Each number is 500 + 50 x the weight over the matrix's rms, rounded and kept within 0 to 999. Layers, rows and columns count from 0. Numbers have three digits each.

# k: layer 17 attention key, 96x96, rms 0.106, rows 16-52, columns 0-95
# q: layer 17 attention query, 96x96, rms 0.111, rows 17-53, columns 0-95
# v: layer 17 attention value, 96x96, rms 0.106, rows 0-31, columns 0-95
# o: layer 17 attention output (transposed), 96x96, rms 0.0973, rows 0-31, columns 0-95
k16:518472527520548493464494479475419588527515568538501520530586494428527497522503551535423599524518573481476531549554482431422557562584541455512527553493596460498486410570423506462502462563470511507506476459470539494520502585415489493479504566582415555591576548455525478494489478529453546521
q17:473424493450565452526543519480527470546431486472558458524495559529451546502500405478527536481495542511508431522460456484448547528638526524529573498498490528494521460514420488489537498587542515517507526528401441571505467466513485561543587568565479485468440464537389443450531570558426490438
k17:453497458442548517493436527533431468500462629579420475457508492556467499534505516469516461550467560507485428624432411454461494493438534482509548532435534535477491441489528561564529448495450524510442492535478535549445393580519492547535496479498545530477556444429476447453523582541498474565
q18:444433453539516445509520556483552492460517527507471546517551588494409477483525552450443440436502444507500530381532475491548599470467463578450521486523544510416479495490456566555578469584420565549413488523459525437561550572493532503478602511449449458543412534493488405547507503501474500584
k18:480348480487536514517582526492527471516609516608477534528566519596537478580496502469505461540550547500555464408499561575497479509497451532421559506541531524591495598564561506500444554545526523451548437485466529467562420469523510490473559398442522487498497445519468393509470630449544470538
q19:478506460421464524505513486397454481605489539530549471507579461458521497560438541390560467470522431559548413398598484493571546502510513516457492459502409509535511527503480501502499520432399471461514586437471542494536569500539462470552484495564494459628585470404464387554513504543488404417
k19:539559514475552568480411556422542479515533475518574533490530493444483537574471441430561510501491559490486481493425482476558484446507436449466520470479532495485486518494523588518560549516484528548396568545406531424498533561472517413457493497474453455485569462479532512496545441472359564487
q20:453482498477509475463487563513517523498503530424480515475577526571468483421556487591445502515513531521631557459507444425395479480491450479557412505517487464446527552480498505474562569525419497372457470409513506545373518559507520540433531429571443515477538430454541498410526507474432546499
k20:539502579485448501564477524541457547510498550493479564561527491534464572541565511487435470425454537583630569513545428541420499600479477481501409494492516497478552484474463562511456553556510476450498577364447508556487454487542480530509595454521487512520575398422461511435464480467493470469
q21:541488464468530521424489554492598473565481537485467540445424540545641563516455449512384525481485480372536588532512474540542537480541552528473474440494486439426575507444565390510473464499529416568466560547560546443582457484480566488519439504514509560547524521521519488467504488532476495572
k21:541512502457468540527459548376478477496576459487408499578485530552505463517413446472434429439540450357514547538553484463483515441567582600372513437442497545382494400529479452428487491459471454457432500512539476537463515494476517485586493434488536520543524526487522495484484411455417527538
q22:492446565566546470577535510541511455537533489460418455450433593507487435487504407512442539493426465388480558546480483436561499485445432496544493573574335461419439462475452535481418519474466568429432466505507606554621477444536497509527558516602474521648603580410423501504516492564512526494
k22:453426564467571452572493544579604496553507558458417566543503512527445464448467456502540447468468472404519567386459493434534538466473438480580518510532535566488466456511530512501461603469481534468513538497494456452523553482417584514504492461565471511509565504556376530507528530499545511451
q23:474441462551492515572508506540454478511561479583525555589426449540542424592526358538535438428483504441541478519513461404474417514459443534528481544481530519535485564441506515543513528463453406439524535548419515547542491458485612484490418534497497472556477431459454454511465525537449468527
k23:523489516482540528514496536561479423603517490575488491497532488539569467582531428586402388556528542565555497556429517465575497516524474504522463579475435436475499505510465554507489564541425496473452445439370477570485543517443582503532436542565465522480528446506489508529484458524477502536
q24:477496536472443495374455440543478487462504565445592611501567541431422501479540487573541468503397574498529515561585559431448563477521561420535422422548413439506502493566534551508470545456405400569515556497572520554544530451478429506603467485473562520492514484385457520441494590555528524478
k24:586507535474500494528519529587459494561549487490529468419576458464445551479421476556509478392487534619451503547516534454412498547516519488577412483532572483540579489526516545467481514416497493534542602482588501560519525485447483457573451514420506532487560536431447577461550458426471495524
q25:505517569516571460416398549422479548475475541462460502490622427529546364472504529464525455456565491531533568484587501554479584473494542464615466462476530512522510556546509486489455462490548496480536576451455416412478534459568550562504515511482463531534486491480497479491522492508441480519
k25:543498459527491665466517467556573510423507478447539451494557563535494452476441473499501499473595509548609520470558506500458470530506539425537399443480521595581523508471570483506455476530494422443472536495465409415520419458484472618537526585487465528530453493432478505522517496483497531480
q26:567463460533412436563438567479490476557449453545553536491489389560534514458553502518598550544468567574570444510427482541446568462502520489432490488418488480458516474560485508460520443445442513545528483436450445464490459489508384471542545466502509581482560532539496509448497518444520469543
k26:547461381488493480528471565489456494473462490522581411455473463485483518410482501447598540475509469571589611536451457489551444474532486512431476447515476461531475472489501594480687485463464458517539420397496531476518493490573434504532516469613558534461500553528473498534495540501522472524
q27:490479487520464556463491527415462548492410469498481496499500566472506455461529459494485494417447560485466535528464401429550602489497486513507540546474472429450514462503410474490528588556584474468547446474504488517532523452553501579500408525441550476511523492516517542393510477424488479429
k27:536462502459397513493471429471500534489478479503494476513482491531424457570501450520459427442531565437378531549498447482516527476491455466474477552484515502465522509464479508549639508501536474499433487503549488491465454479521517601496385489448499560505515402493488511503458491466533515520
q28:526589491417507544423481363497539571480524581441514438464516457542487386479564477513432492519500525494523538480444370428460550528506508515517486457572475372495557522510530483523534501407456481543452506548491472517486562558494531591527558523414469432508508548528415437482482550487522448615
k28:517626511408487536452567438530499581467518538470456478483502435502536463512468470488466387434554552532569491478535404473436580493553518524533466562566520478485525514567579513505482580425521482491478508519458463500499578537528477442509549510414430468512485664493418493504397600426511455498
q29:513535536488532532565410428457555452556545507459528577460489466533532589543470523555480549494530499523367527558537563453516544529428479596517478459558456519650518525521473536555559436533449454504459450556455521533484577490522538548570553491511476518459463346539457592573446467509504497545
k29:474537480514470384503447407493533477541487550575474505399446397480541602563510537459457553563560482473425493505625557578600599437510498523528530435466473515560586498499570450524445448518472432463449563476442538524581525565463524475551539461506496454527474412503438501500432410479502560525
q30:503601578531424487485538492510581553521426582453513559594550569460466538497499465503426636493560445527463506464567562453492446565579484466586587537540444492458477531482560518421549493543489453497459446553497564426450513490497537467538524467484526453496583504558544399469489463523554445437
k30:483517611524367500523508571475544551509497504495460530479484473451533514497534416574496573475449468460531472453527565471530489542502433520502547517563543468549512528540609552513432421521550481503412520589543582585432461601554453479519470536427545462411555455444477425475481467562468559449
q31:558485527517580513466562552514459396469503475501493562441552497444488472573514544503531499558477511454499543442500458443485538483472443598464457608441519486546500448521566543386466580455480540458517490582441478495454549396537481428428505538486537563501496446507469497446514509629501527502
k31:574400485492539530569534491439485448464551487437522555538499430429480570496516558575424490590480476453620561540474431533510511549386491584561448530509478471559516557495557411464548504367430558418480538543488468428575510481500509471549412536523593481523546402490572476502419487546486526501
v0:540514577529495515523470613466400464503587407496457441502476551548523445464526454451501567440492440548440476522463465455509525460511544499523476482508490418539330502469497515477475486515464538461447545533506398518470571535491430475484631502445480537471462535429441551486529523436458440500
o0:456469427388542580495539452512534449480378495549477493461514438531551465514544503430498453561433530450485484515491557492475448536513502494484510536535445599473555455510427447510494545440492526564568502439492576575512459503436487469468389445595540522509537495543554435504469409533496547502
v1:574534458561508481476481530484537489480506459505510460463532482593392501546445473441441494423473464473507431510469518489466526601557464522488403537428475522435506526519540547615474444520526528592476518529525527588508451504499431467504518576521454496519486511468609479582485515480528502476
o1:569473487419531505556463493504469414571495566494508585531489551417546546436562545533567418583521484551538532454543512552526493400488467519488478406533513397539464455533518499481497526543517495423441511458505555529522513442467556484517508502561570461517479343563464571447468408474485581466
v2:471426477463435491435569522454482445471496461521431440487409462455503454540518520487488473485530483488484547432492505546438452490496532476534517411488508502417455541552511492573490461499485465422503562584552493467506548521522651490496596577487493504486517512493482493495563577342486459426
o2:516583485551481520556435451564505539489519535491620507414432474575513514437501408540539460496496480433459442499542544521530529570477436483479499515545499526500502440485504512510503454437501437487417457450525500528534465490488362516522471451497583479505499522489418485472497410579580534539
v3:533468502495560546570535436479471487559549521513570451563527461533449430480575494482496507453592504423480576502509500555490570515538617525554531462463445483518443498452420490520512422475549499530502515504480513473517453462514456578508521455488542460539540524458486422532524536541558508433
o3:453499483559554528513493500515495575569501449493445503414481530486550509462508433544505486496522558459509488492578511415449419510485526577496563509508524494463558471586549568543444523549546448552513569502521581516487599587496465555502476459512453474544447508623524551487495479521478531537
v4:474525482512557396454529551521480502473478555424517567498517513490483384498444574476509532426428529496484472582487492463477443529388481446485476534521500498413480546541561587516515449476419548478503500465507472520537480493550513511538512530453481553602509464480578515403518511545506402570
o4:560439472515440541474495548439562443482509445501505437596516551521544515543488516555484452526540496566476492509506454523480534512476439610566478511441453438528546481463474446482482530587534448543488523548479454478506536423477472475505438446548520494425494497469503551507527438424453557433
v5:471442596500506481526512498525575501439517444547481506522519529545520538543504491525494462511518605460482496439468522558517349528478487478527495449532439448520528522501540396503558427424528472545455548496454529540577435487513463476508509448505500549560588523498497453522531547468442543501
o5:565546392530565540576485543471534464474540473541473508416472540404496415477485513473524425449494537502516482592436478534542563466564522538447520522542549519482471446527537614580528560564444556482457476488484503562416598508448532569445485509531578459480383592466487509427493482505486458473
v6:523468545514567509580523493511538515553508451548511422411548465517497561544528511465520502443542478484519465527456577563527472499423456436547588515479520478569574492490512423449451516444591472544528564496475459501538399517510468502469490463541520533615538522583450508526431564503530544511
o6:458504474448460498497540568454539493501483484521437481519483505441426451541539492464497476512520536524468536438447478471568504508506595516440513503630485475518465508552482521490531535458444579504562535477506547501420601454497470468484538618462559494471492590514462508494530435499499452485
v7:477540542520400450531512533537538460474536519491488428460580500452528548465482517493452503463498506440498400497562552606474503419483538501538521515548436465495533502528515439521555521507561517499484472498427428470589523471489514434422538470518607502528541505526489517386515485494573502519
o7:500418437507517475597481493541511522509513454491455519445488540495471468458609501462516497532507550539484546489439434449596516506487553561548469514472538536464500457463345554475473534508540484486519414490542472552365530443510503577561491475466456486471532564474555434587521524498481577423
v8:494522487483504518506448458547501521515463510509515526516542500533565517468550385430410507485548506473555498471438478513427432447457475445442503575460473479450484454607545473451484556530528496550460548539490487470539520491485434518569465473542542482480473556458455557494506442423580390424
o8:484425472519498483523520449478514497500583491530441458555540467493504519499529573556460449559481503533422483476504528487478458513528508539563486467562500405494580534411482493514537486453473571497499427552453505499497556501553469457414543521490472492508523530561543473405567513605485535540
v9:398590527494479535464478447527496526496500522505538478521512559536421488483516463510510491530485480496530521529504467534579392474465507577431430482567432581476461493493550605429516533468465533572560531506545491457606489472522520513502573522458524555522455492491481464582462447588478478495
o9:590471475510500484554529484458520486537467528474537547505573549488520476492451516578506466481514455512503441513584465488404496505569553512534577468503513484500483488568497400527483468418562457343456452479422552516535509473472457496424487529533392525459513527483524479477542609471421494524
v10:434550472456454507465465497426520507441447505472514571496489523456464522560472481565456487555498499468503532539433415546513455535543487508545477467476505530517508487619478508419526550506512477544508612552468543582411479504541460529500534484584406471587446542435460449540506540508542555392
o10:575462472506547493554541518477446473575459498506528469537533442637516521450566481498562447520579433569422437444634516461502552492536407560500531518513547534549414491525526517569513409424490506534425391503462469465532547510488532481499499580431545475464493400537533516523469486575482468535
v11:469520412479506487527473522481543478508449445519467456458458537438443424547520486507442523551555568492555467443450547550455534501526435403469512410566474450543480523513532473443527460519445511525446435470501439530550572513488491603445542475518476483577477508550399470461516578447519530574
o11:460491525509524470523542546458499477519536507461511556560533481545540465447586469479610511404494426531502511548510458522625392491419523589553517484513505554498478582462525507460434484500520569499544473492491513412490552539485508526558442506639531437489483619449519514549535465505542442496
v12:524472535511442505430504485473568512528505415552481505484475540536497463516476459479511455465498483479491445463499494479478464453471548481463493531533504461533559400546497453480429484555471448447561503455501452564554521499433507507470505511464568452457440530445532460483609469527537469428
o12:528540429470489529519501482466394554478499537495437552506520351532451543488495470500542453616476546514492543459505509473493507550464439438497438534492568519521498524454518527542493488490472557471419478483549513500466430541475552520452464491552482570501549549524459538514529505435473581541
v13:484515528610482552502536468481498512523460647533483515519493527510532490474527498540549526461443551449490427554470506496497482468529511460535524499427534454545503491519525421501479547483478538493488500558652560466520499551535398524467498486482505582585458505473497531454520538524481555499
o13:562505483450409448504460528460539512471453492518551452497528468498474502535535488461515492516603505542614568518505467471451509511522518548506529479501476515520559538501569618512380496478487516544534502449404534557489514475438533450541524518501484446499573435518516471507553503522537495517
v14:418457516561534551475435483498478520530599523577541532486538460493489510571497449489438461490461485475469534540549503487525478566547571503500460498503561442556467416456509522508500480505471436491476464489399544506468445465514476496512523494489526418485563443522413487636458485597483495453
o14:590581511465486444491602419552424472490432477551464474505495526489534485412523448539465546505545536526512509480554443463508479440528528480466492542451457462435475504532491406586521571597550492561503488446568473529468505571444526464517441512514509503514464595488478474488474518464612424542
v15:545550466495518544504491454423481401425469468519453546470505489551580546494518479456505433504482595566461559561563532499457537532523503559495456478483481497611574526483465459468476503460560532563434532501467485452442452503535443569513485506524506558481498524441545515477594554503498538496
o15:502483530512555494488486624519503580475546478494504434571414586503456401510441585530513524510507483416528498508441585490491537465500419477490502423483456529435444447526571447517504471557448526480458501446426555559392527542499535486543477422531542429494511473538568487466510443524437490512
v16:519500454481541483472440458572488510518502456534489489518513446563466556511616570542518545435480462526597500493573574512524561442440540479420511433475444564482529511526510471508543510473353463459523504581431509517441539540553495548507482476578487563445446478553425584552531562593496540498
o16:439552527474526501498513556524566435494502535447502516535538524621450558538459490535476581509504507504536497519469483517502462516548470527443516582560523447534439466518443520513487504517523508469535521560535514520422526494506440470535424570535432487518462533488515494576531415553504508477
v17:483451465503478508500448555477506559566504450497511501418501537451443532538433524578515428498534434459520469477455481481534507468491471481454465520533503557575592494413564539400508552527589553465496498559526464550473431575471482510490543542451569449460457519515457540568540522553462476509
o17:551584544464473534519573513499498559536530544514510496513521398552499430529537505453408471475483513513394557561508463479576493463558480468534548465485565460476432464569486516515478504491491523457553525462528501444572490496542524525538451483491481506565553582463449480527437532460494493495
v18:516521455568460485480562434486416486525463493575471519448543477520512511469427603485477563495535435551503548454493526445562513497496453553482413558503526503523546405529510574484504555509515464528452485460494435547440559573418516498563540534520514389615466490543428439550520486635530492435
o18:487582591478520554533455492463531507544504432411515517586434507455473527499582496533554468630493531451451521496509430484447521486492558433526544419502437534536467561464486443529447523481527467512502536491495538384470511420536531547421443512436465572457541482506567485528502559547480498473
v19:501477453502450475538381482524485526543483559578541570554457507602475478448569453498535478486546508446465483543540538457512459531548523498486506516442612533519484543473509483487548549487488522541477569519557576505470441451492484525482477453466461521592469516532406461575543560583481473455
o19:490521434501505527480544450433548558474522515375546468507552501440478535474499500440500476482518517539512522485538379552470453467477516487432454497539429467474527476581560584495509531571458465520477448481512429465499551557462469421464549544513470501528520474497534466500431474476504464516
v20:513566580517543481491529479475456473478443457456484486467474600511486515445538483532503481505593530452508418556512572411446371566486474549503528459391513542544486479537433533501503563489490524555458466529450361561456581434568458524504528490554516486491565468495535490508480504440567547533
o20:456406392512527509551479538519562512456540491600505504542565476510506506472497550449522460454515523520577570464519429519514607494529579482579460517568566518548459448525499472518464448565436499464527537526519626500574480569554496498506408544467488449490522405534532535468454421505495488526
v21:436505522520490430544567420450529509527629483545545469472522583410537498466559522538544547543442491563471474474487502494535562509565515481470562456545463488503432579508481554467592529452389446461533534484404527510414538482494489519498493535502534515577554548534546457525507484475561502608
o21:554477548491576483488438566546452459483466481504408543506519504585430529514460518462488513441545536458566541487496489556465511491572534500553427556513533566471524445485469449506470551435507519500565505456565497517533532548433433562538457491471495424461412469471494570493438537466468491481
v22:457514466437560477520479508528527508469489555599510495518520440450497440544572555448519477489465454515466534393543510539481430432528514568457503505449580555559535444533539526446467566526527452502483478639565461539443531464454572525484540513539449591565474473563524493412456516506506500475
o22:520490521418470511521474480386442479476479476448479521482463479628461592439447419509498561493595480524538474508469486484484561509480521452501481414532433486482465487467550539512633481534457449500488424440439529442562584524591451464452494477502552486522538596399478453513566503518522474465
v23:486559428476615520430520465499461484476512476529534479511518544573581567540454553520465465441525519514430455497483444538536545462549456426583472602544529524495500543554566436420484490476423522469515510469473544475492549492549590546535438513498456490503530526560591536510584477537501532482
o23:451492541519449491540464581498505543556486461447490587540482463458572490456456515530421467557438455546571567544558615540475524575481451579388513426441488484429469476459473505555539445409572577552479526558534482524486464489527476480478463479516573505510493494398508524496491523469499483467
v24:518526498603450530551471462437416503502571519435475503546474484525520472521474516523561495388443541491482478616513592441528402420518503507554450469542505487583553478486466551537486537515468560423533470500450468491504404428471508504534514515479484469559544491488503477458494537399502408584
o24:523479405482512472477507541499521568484501459534489480432450450481428502504434474530530482566503499447480560429455440584494560486418521488483581474454573502545586523615503434524414518405482503533526508513526556498495460620490536443528517480473602463486546455510585488505500471492434558435
v25:541558438573447544532453489494526542573430535531472512486578460507509567473587446440442525474536508562559526506469492469522523515511431534561589546516531510566522463514568451414523475489524518483496499544556527458481548531512596476625433580459477399417561512446514575492442494573409498558
o25:456427520516475486487498499549495565491495491447576467564484517464493430562471501515497506537458455488431581526460471483525495474537552479515549501533518490461473563369426489477570539541530481510541518503545516483503495535518453510437572525477523542506445461574465488461489463435609505542
v26:586485474515556456531576473540506514514397494540450429545583625501532516478540512459457501535521460493481513480428571412505480470610538519455449439459481509576561580459486473378519546481522550421535543528485539492618488544548506479518488458537498515494511510457545480470536456489462463461
o26:449502513426443550541465497493428541497496500562501565498448549511521487584466596557564474479479521560607485539413436532452506438505512529544501473582522523458435440500557490577564472406517520528522496473527554524478526460416427474527550506434434513541595475501511538416519511443523549513
v27:494565466473481480486488536489544495489554492524435556504514436509651468462505525464440390521512587552465501531428574522549552531526423473412487504550565545493579553502564561464463558570464571487575492484476526475552536483522497483460572447529506471485469510585524547438518484484474536503
o27:528433535471579494484529465436469562450472502499572497532404561493420499511491619431511516534367497549504508459525532495500480435480494550627444463460495489543474463517521461487501592430536492480428509515517558476510437542537469478536470558477485540509494630457570464499560576544609459440
v28:538474557529570494440538519490474554455459520479483515454415547574615536560501452484488495469432568470517498537439495472450551467474499472441457457565488484459493585442500489520522463502514446441468469534464608490449442526540516498499512561406478452394546545444513444444547509592452532424
o28:440577459460462463559457439483535395521459494542541517495511547471443433490514533488516490522543442483457511539556542591452433552540504513530521528439569491516447408583568460444538422608456500575468539496528408501495531405480487451520464427610504548533446405470530483407524501461516561489
v29:590527431517499501577459507477480496532553537390481567512524467464526517569480505465505502452452533450495533526524475527485547479419500443491505448508565557583651611460466515416483543478547489455483505420468613422439525493500532448398526629511466540494519510551498579571481543463571544407
o29:427497492432532521505524492487466579571530494481516369515463552553404479506553496567531495456552424521434510507436529582498527565499535556468472477474521462586453454488490449457480534495527420567578551481554444513497415500581426563603528482475532474523480565504474553474550484496426493599
v30:460515430484435474467562483472552455529478510573506486555522516494504488532435532494543449586477543514555476482516445542541512482449521488539564487567498492502578491470617522535513475498497552530562466464542510563448498474470476483485546501545476375615470501497478546441478550537497381464
o30:611454512561547519575439533548535481489515506434549514527493481478532493470526446510533554510433484487483539480473541462500509584493499583524532477484493484500410525491463453456491536496486502451462497463515440399520543509433552503544571474419556568476518552507551496497497428493535567497
v31:411462500464551451515377511461512446511509481449495502527505486497504534475529467542511461512513506566508481517503555650554410467497471464543424451475568459493505532493573506496502471464443573532482419488402474542499564508449471542478523496571497508382503474512551489450506444484461456424
o31:490463498482494546534566494513602489452523502455558520443505535517517396457403546461449488479514551477597524461471502443408554521463466535565529568503498510462461527554487476507454506438534526552416502510488431488535492541570487551549467491436494483530459588525511479529490523499480499468
q32:451462510471509491558582499515484495558564469528409506496647500540471491509552408554475473536492526544442569510443426552548488544472508465492517448496491542495493442520549502518456483514484516513497468560533477534522480488474448469549536538511477492522473537561461464443543495496524524463
k32:507506496535544506479468584474535478550484560485513468503586518424597532520537485444521506464475521454501558494501463507539480482441531492521500436444562500535529569447528496487446508544474486492416508502549454500566529463470466545489474495470506463461456419516521514491497490514572467457
q33:467498545563469485501529505544488515443515533468465458524510509508452515476500472563430381507504523514499461489467516553493562521473436431584495447555452539517516413555512632534480459463581573473541509504498497537497560469472408524485575525558506538541456577437546429470570500510468502503
k33:537446532557535467468526496484608520528473542480479503432554470464515513439561569528525473462510536490536544476619508521469550486422449538551495490494497527536520480473436553570508499440496447507478468525455430498473431445460502485457555494584482529476493495505561486460487502527534505469
q34:478504508529482526473565493422498543549429535577464479469462553479486436530532479471551447499443564390522483511526520505522544495407588431522539535405504539549549479586453411541432552479472529562490494518408451455520453398527489524443485493468483525497411521515501459581465499444461533497
k34:466587476567459485551534506440498539476518535608499513449480466524444452480494532556486535531451617493502485475539410501530437471499578474553443534502503524593453477413518445482477502557532466504432532580394470403517509416423456527519474558473488533494505492516489439517509567417495486542
q35:490535532427479519514492424565532461466462480403527435514567517566503516539479434523604480500536524560491468535490540455460567471484493457438572465474429519441475452521411508549500473448490602547541472391531554536494557567461502460437504483485482512552436464505539543518512500524470515543
k35:447443426574530478495520485528615497505481524523515529467596483507564497450425439518523511439526528553502497529581523503451522487467518471412473491558512508443425500474427533584472517516440580500549528447491509468521506572496551536493549510539470509493510400545550514538453514487568495509
q36:487581527551469523487510537442464574423543482485477438545550441540437558437531462575496493447560568578505478503515526507511533437494520501491545477452485546456468458548547458495516482411513538507549494495437549492450551548553481507462539482432398474540564513545513447496508507503487544559
k36:473509485500510585436541540367521481454527458505577490471598513453559513429518490546543536492553555555609505463562456453418518483511528449479491429554535627517496578478475566510502528543475456500542527430507494444480476526578462450541546493524460447525485529565530428489515509526588490467
q37:489492429499474459445470407477521533455537442496521471484442463454540449495453549489575516484540480499480472485501448455424464441521502467512496498487462427555515555522467479558506538468594477539500506390522457458491525505535534553555532530570522462525590589443479524538542467564444499527
k37:518460473485473510433461487598543541501523401565513479442429408541520423488443574493459458505564488535510522487521464505465504489496396487474495541513451491532520495507531488483454525491512568526605577497562445508464489506553530509459545531660520433487515624529503560481462538428466476590
q38:534558499443445459451551513523554518452533510532421501552510518472542465539483484505490450452423504491437488491467548493413552497448479438497468552540510473396536484490476476523479446499476486595533413661502515574511601446511474492582516505497490517523485520482448482605513464458590448479
k38:586488456508447527551450454346564588509490544485372520462521465512583470514510503473499471516490540462395511492517458503479562494449434445537523504496501456522517422433418454524522475439487470597454441571605516521420551506499460533508439444512550438461497490488439481593537455468546455504
q39:464460511533534527491537608445556460545529470616487506472502506520445471555515453514465472563417527578421531465561419565539485507530638504514485531497462531530520433416499496484536481505458562461432486513465530504520512391530543455542501591506468523517541498534554505436555543467466444445
k39:464505520476540508552458494423444508463512497555412490478454603452445513548603472430602548595351521484491564459454477465570511527469543528467473475487472532478536514421534459455508539508473544438435473481470496437549510466571541439534416544478493544475504494507493483452508508474497524520
q40:472567559552491543562423590530527383468489492453519514543583523568481557489546438512532559450533496546557483511501491520545483504562505541479530434484474549448463484488534526560457499472476536444473497411497586483466560559477482473474618435528438448480539400557528449391484549491482415523
k40:516480533526502527489468555485525443420438536474555506511579613479491523488544383467599489563517485557629517470573533436543534494452529535404561468536494483527472518536564593519514542530446440528520447403466517502490499524534576512474575465452447513504498435507534530457476521476551486480
q41:489504492506566512446443502474584560442472534545515514455536512473508417463466487412500500441452587527525457443565507434519503586495511483556457520494439527524521514529473537532510450470484448534477570422547480449462508512529487442449488539425450500488466526490505545416456489509495490553
k41:568556519567498479449488471587515548531533563545547522477529490569441435456477500344527507395482552462492466427519536477617546477494477562585527531497484538497484566466513531521590536603528530473512519545448475437525579507482498491535510503561411476541544463522479554409467537512501430534
q42:584472519544476480519504516586495500508590500513482534453550510441511497489596478561563532469425477542486485525482533538529518514426500443483465431470542545443532412507526491454465476479469419567432458555571492457536580502455573420440444482548491520537481512544505576542426498375555506539
k42:481527406572489441507474548503553426481523509518453491402572462451513514451502482519475493489408519465486546490516491489561560503469474434455471489578512521484511527470503544445530483494505403561513479574539466507413546482418546510497479515529494463519494455508469518520474554461567463489
q43:482497469545462448452506421484524473464557504451363538528520460493541460394434514492538450451473528520501561524483476523451504480508474433453545495532502468539500524546432511527492486492551531485532498496469418482492529549488444496514488490509514510549485514502583521545529490562498530487
k43:499441515558474501513495437509551424525562474429539501486496526542570463467500561546516478406482525582470472563504481576421517502540527482490430519532478412598534510515468447553431528565552499507458526508497464487479522547516494529499461430496534557508498517520606519504469439599458454500
q44:531542515562571595546508528419457549557518527528462549485478570442469409623495520451556561468525439455521465447498455464552498524514486554524512571418495551544533557442542487472554567531461493502496502434447557489452466482598537496443477489417498496484473514518466505520588444528469509444
k44:461517528447507561520522560492392526526518522517484572511483523565411469593458469537467491544450510459502444470486482477504517524589508550505532469484471515520469501446516424502559535567470552453469585462421513477498404471502516507507455531470475533488524599503443492517521431496393485503
q45:493473485529493458538541528497454498414531471487534555443538562457447528444514456519471516487467499563469448468499510532565557466514502525432511425441517527434530456477467523443483540404547514462411549514582461463512512530434560477422531429590429481555469499563578512468450563531483468524
k45:412497439547512479475513536494549461440495461482474526485548517469503481379491450436487524482464505498539560499520494499574533479452485477455495553529523479448487574490535541491524513422503440501488487537507424538478482494455552479468527467570486502495452475507503500442497519497545481448
q46:479606545457504488538482505408613503574563528590471529533619441433593479532629429470499532487485504508503485504490546541560443436489531582497522512546523505467543496484536474515535496433423439546486552484493455426532485507477507521482399581440576561545413440473437540507506507471491524491
k46:479522562502546570553498485486486440522564451546539538501489466544536533627466376420423493471451575571464419513436537577533516541538566548514481527498529515421506561453525474549493468478468339499527499453470514430513492470491436487619437491414507552487510426502483496582499492438467442478
q47:559507476412499499525499511463532483459473520381438517473486483476525561391555529459533527461491448501516525521500546539467589438534428534463474593470537497493538466349480493574518490419614483476493535456546568487520491495492519528510513441506530526508523506452502488524542481404505386507
k47:543477552477479506640489515461394513443453489454458562542474532520535532569460468530519477467487487509525406543479562481500467501532403523494520557554485497514500440492520551514506516465584551541528492483454531510456477523501512563510534491575548504509480532480462450550505457510528492559
q48:566460492491471504491506533407519499402466502436494523529433565492508594488490524463518604542543489467464480513523475448508478497481501493511460524441495524582468453510510444529504542469658447496455455573590488548511546485539459610442500488496482486487514494522433508514546474505450545523
k48:496553498512489478511558573443480529406496471471503487552508480553453490497504598528483520450492507498544512507466461500488539502548452447494525461469518455540523421510596487521488474399575531502559565486485453599444548459579486554490465502539497429446513481485466460479529480548521502604
q49:501584496501569506540560569449449501582513523638444480495499496472457527481563522527418492587490411432503493476518454432620501512436538519519471491477591540434534424479535517475542551474384458532531549512444489468504439441457497478515579438503506580451443533485492470484547533462548518488
k49:476486484491618487539574640376449440576492507527502489479540514475484522565563482546491554591512504352440483537502491456514452490455522522635491513445510449516461546429484558482492536482488420473562428494440540485481482426450447486557544548482472560521506609518466501515556525480516480445
q50:453529461574522514447477454572597434499484503509572508470490489589526553494463535528483446570484495525441515495525436479567468455485438496505493431420490487469540560462494475539467474539499614453459487520512427535563518604493402540445566476505493441449507509579529449499484452507542485551
k50:508494425529537545471505515573557517509504484502530449500530552526598499424540571400520481525513464498478573454592518497529499457491500455480468513589456479533556517502564490479529443478483458470467454557502477554544480569459495478440526536467476454502535525569524507470487538489523484517
q51:514518464532582557464486515449515437433530516472462532444440557435490473530491506443489541436448473505476513495459469442553553448517535498480523591520528486576512557495520488486549560524504483576509423527500529421536479420539539496484443480446556478514522462508544533588536490540564494530
k51:501450515468506568497515489481460465421522462457481531538363527540458448563477473541508490537452534496456452569407480490498533537581462512481529542516461524458456488486542480473481496496524536512524471496458487508461499483525480558516484520433545476576524522510495497568485467521441528489
q52:566485526499493514525601462507487488463587467487457561494559406445502387515483434552525491461488495477448555525444447547526503503485494500472541485504530487517542447454490482470458495536510560609466504555550490521515523581497494479526472503513569503558444569471469532477450547466496536455
k52:502426468562496463508546545517515533541532527513476484458461467409553501507388461448501492472503535481440519508513503557471584552538507511455468496508560471561500553479514510468514463499493472529402518620648475532452585527478507451466489479550507470482430514499527454522474461467517439465
q53:527590510525469450555452543422489514501429478548455458552583493479528515489587602403421473534530442531509449394561529501461500441451484422542404446538485545493524493599538486535530480509485482452467416483484606545541453436526517542488525501443471515417499496476508522606487490459480525481